config.yaml
n_layer: 14
d_model: 128
n_head: 4
n_kv_head: 4
head_dim: 32
d_mlp: 320
vocab_size: 2048
activation: "swiglu"
norm: "rmsnorm"
norm_place: "pre"
norm_eps: 1e-05
positions: "rope"
rope_base: 8230.0
rope_fraction: 1.0
qk_norm: false
attn_scale: 0.177
bias: "none"
tie_embeddings: false
parallel_block: false
init: "uniform"
init_std_qkv: 0.0186
init_std_o: 0.0
init_std_up: 0.0186
init_std_down: 0.0
optimizer: "adam_atan2"
lr: 0.00121
beta1: 0.95
beta2: 0.99
weight_decay: 0.074
lr_head: 0.00962
grad_clip: 1.0
warmup_steps: 554
schedule: "wsd"
decay_fraction: 0.869
decay_shape: "pow"
final_lr_fraction: 0.05
batch_tokens: [8192, 16384, 24576]
seq_len: 1024
doc_mask: true
train_tokens: 182700000
steps: 11885
dataset: "wikipedia_en"
Each number is 128 + 24 x the weight over its row's rms, rounded and kept within 0 to 255. Layers, rows and columns count from 0. Numbers have three digits each. The size before them is the row's rms in percent of the matrix's.

# down: layer 11 MLP down (transposed), 320x128, rms 0.117, rows 310-316, columns 0-127
# gate: layer 11 MLP gate, 320x128, rms 0.125, rows 311-317, columns 0-127
# up: layer 11 MLP up, 320x128, rms 0.118, rows 311-317, columns 0-127
down310 101:093116136102055135154131102127094112156143128132123105122137120135119102176176130104113122116136133140100109180172140094106084149146114130120138114137141128125142110138136121125130128113115137127082176082108112126135100136141124159143161138108108132081153124126081116162112120077148149157131165136106120135104080141112120088107098147095182133165145099116112165106126125143174132130107
gate311 100:148126149169147120122157192126154099121190097111154149119118125136103122144131110131099104170135148106139105129146137110165086127150110148131086103145133132144104135101098148155150097123122100116124107107134092129110121082123137125141143080151097092111138105148082128122117127141120154146117083124115153121141079169159112139126118112117137103125158153173183173140119150167093104127139
up311 100:111100130096144226143096080131155154124137109139160191137163172076126181102099150125119120098147150137139122118108148115101108116140117134107146140111136149123120155161134158153101109128129078181119116122138127150121130131157093179121117134127095130106111104141146150121120112115117101130110147127144141129162132119114145139126164158095108101135112130137109140131111125119157109186107
down311 096:092163095138110104135167162122130110123147180106109110143092143172101127118133172108127104115131130160140059092153083142094130119112166138121144146138079124140122083119145139091088137146123119090165136101103120134113157167133110137141117143147128125162128100115120120126122114132115132147146087177134164144165178096126138153124131104146117130161160105098145121159112117134176123137121
gate312 099:133109186132135128137136181166115175131134105103107147117081118108112146124110173105107107214161131114126100128159095159134103111119178122151116110144157135138149129101116132131114150137121122112106104109093110129164126122165153130116088111126127139128157131126153132159126160144104090121148122097142157135113127126098145136128143161115130093114174123156139101135142137158146107111050
up312 097:150121131156117152080145127113105135165121080117162119168093127143126112180133122118125110118144158105124127077101169144117086099086158105156128185108138133118120141145124126148130176140144167127120114142129120119139144105106155108126119146133135123082090106164133119153125121133097138112110153122164116113135139095116152140170155145113137148140080183165169165153108089147137123132170
down312 101:129116145156121149092115122079145104165097154112139110138150121147203122108109129120118159144164135118132143072123177110134088101136122102119153161155109156100132129110110101101147124132133132148170149135130108127115127097095122152120129105067160110106098142128109152130122108106135176095085169117143073110120116115108118117118098100154135105140136157155153136103165095146139151101126
gate313 099:133143086114139112131151142122159074121122152114087064142137146171117136136109117102137114152150095167127125173124131113159127154131123130125161110162158159155141110094153121128102110126104135146163092132128115152120120140098174120160178161125125106120122169147148123094160146162146128129124069099164104127115123123118090139127135136139129167078124114114109164164109170109142134170139
up313 093:148145112126112161098134139139139106117118130103108137162128137159135111136119131126088135159108149123132095170140166108150104090170169118147140108153152171124138140117110088108135140150097103144150128107100153109077148126103111083145123126108139136094168144156154126109121156115172120119119152138140150115112156162094157167126093154154169130119157175064102151121086165111123110156116
down313 096:079110173090101102113132127176124128138091129114149128151116119152136139133187111141119085119099150158176106103103076141107144127097128128125107104100131131134189110146120111141090073132115111137164102121098136146100134128114135146059129127140151123099171109098133125073150130134156121099115114104161109141144167125123127123127109121147117132136134135102151183124113106095146119125122
gate314 111:134115157149139148140128131145117136156143154104129114136139159106102152116077161107105088142167132133119120115133135112078104126147108137116102160135146146146045115105102119120130130114133111117131119187119158101094121118108143149094098140129131126107099148130099156125124133146097167088064132115127083087150100130081119069149151147118082154128117105137155117114123161123094121114120
up314 104:160161144149162114078121101093145139138120124172137146108151128123117119085176103148141129139129141132130124117107162090104143146159128132118176156122068136139114109120108116132095129117144108131121155104153119117091091187176105121135163098140115152135108094112163139118202104137123095112150144136098142116145129088131147120078112116095147141135125146121149125160118112147119144171096
down314 101:147112186156113130158106123126149085127127158143118123131123073115113093126141107146175123137082157130161110122174095128126141126103170128149127134137106119162128125130135126139153150106134097129150176125148143105118094104134075150145164106159098122124125142116120128171124088146117134138084076157145108124157168104110129122175149112148144107101118130171131139182136085142090137124141
gate315 096:101121114167107110183114149111138098121150127141127150136136167140101109123121137150118131116128094159140105165137131148135103071158133110145134119120119134073119195111087105069141096153111120136108131185132166136132135114150125133114118111114114133125107149152112145104156111128150112138118139130096114122052159112136148116150145125137077108085155090128091150122137132161131141126075
up315 095:109143113111132123131127133165157100102147121134127140126166209154142167081149117100112108124122109104109132157121153113095124145157122131074113112093085122126154148115119124116148109164158127158144102149130120112139103144110128128122107099129103151122117108127083127165165146071075158113125142166179158139182126163105140123147115148129134084117086150149130139121108100137138151131148
down315 099:123100122100132144141134094129103111134126112105164128104145116152170151160141049141116139175162085142118183141138122150128123132112115109163133165083179164146158114159103118143151136123132178107153160091170129117099131162093142139137138132126122084154130164107100116118127101133139074154111132123113150128113130145119134132142107097107080137136145140161124125120106108140130105086109
gate316 106:121116115097140125092125120131098116100152090134136130136073104088109112131072116115134101176097116149125095118095136123095096111184122119157099133109154118133127135090114151154168133095128099125116138140070106103117177125133128131104138104187166122097123171133132124116147132144137111116106104107095088101092126118111121147144112105151091132174148116133109170145109130153144097119102
up316 101:158076137107129109162139085150091086138120145099115155102129157105141157058110140124081111146147138151132135138162121149149135165107080138081139143130113139099072096116132120127142132164148111140139126130136093138080121095124155113145136177137116125124133128093116114120116098155080142127156108119116127132110168112171108149136113169102120123104136157136129116168127074119149130147136
down316 102:125149168114159134133074140124096084141133132092131156118116148108114124100128110124151110108121102125145093175117135100129153140138132107120129126093147133114164091130127122161107158139100094198134121097182115112108079165125139134131160137163124081103113092128107118147150134143126102136141163107107129130118125133134122126152116181125073131137120142110110154164129093120172107087075
gate317 096:119122119164091127147123126127146121094113107151144142100162154120114100112134113163147104120134100099140112101128174091123154157130084118116099145105116147123086132134075124134119125134133114150078146111117212126118092129162096165121110133208124111146082121121126136129134136108124124126112108123125140111145115119154089162119162127116142094066137136111138150142179119142087119136145
up317 103:149104134149102154112085126144138163127184131145110097101149125106124133119141134144131127144126130100091130159114094139114136131166157122088129059127081111146146158111148126123147084142124129137144160175139093112133088094128163139156163099118147101126099137189077114105139140122155162135118110128145128083143090119143116124135125152123119154090121098142135070138089116127146140102114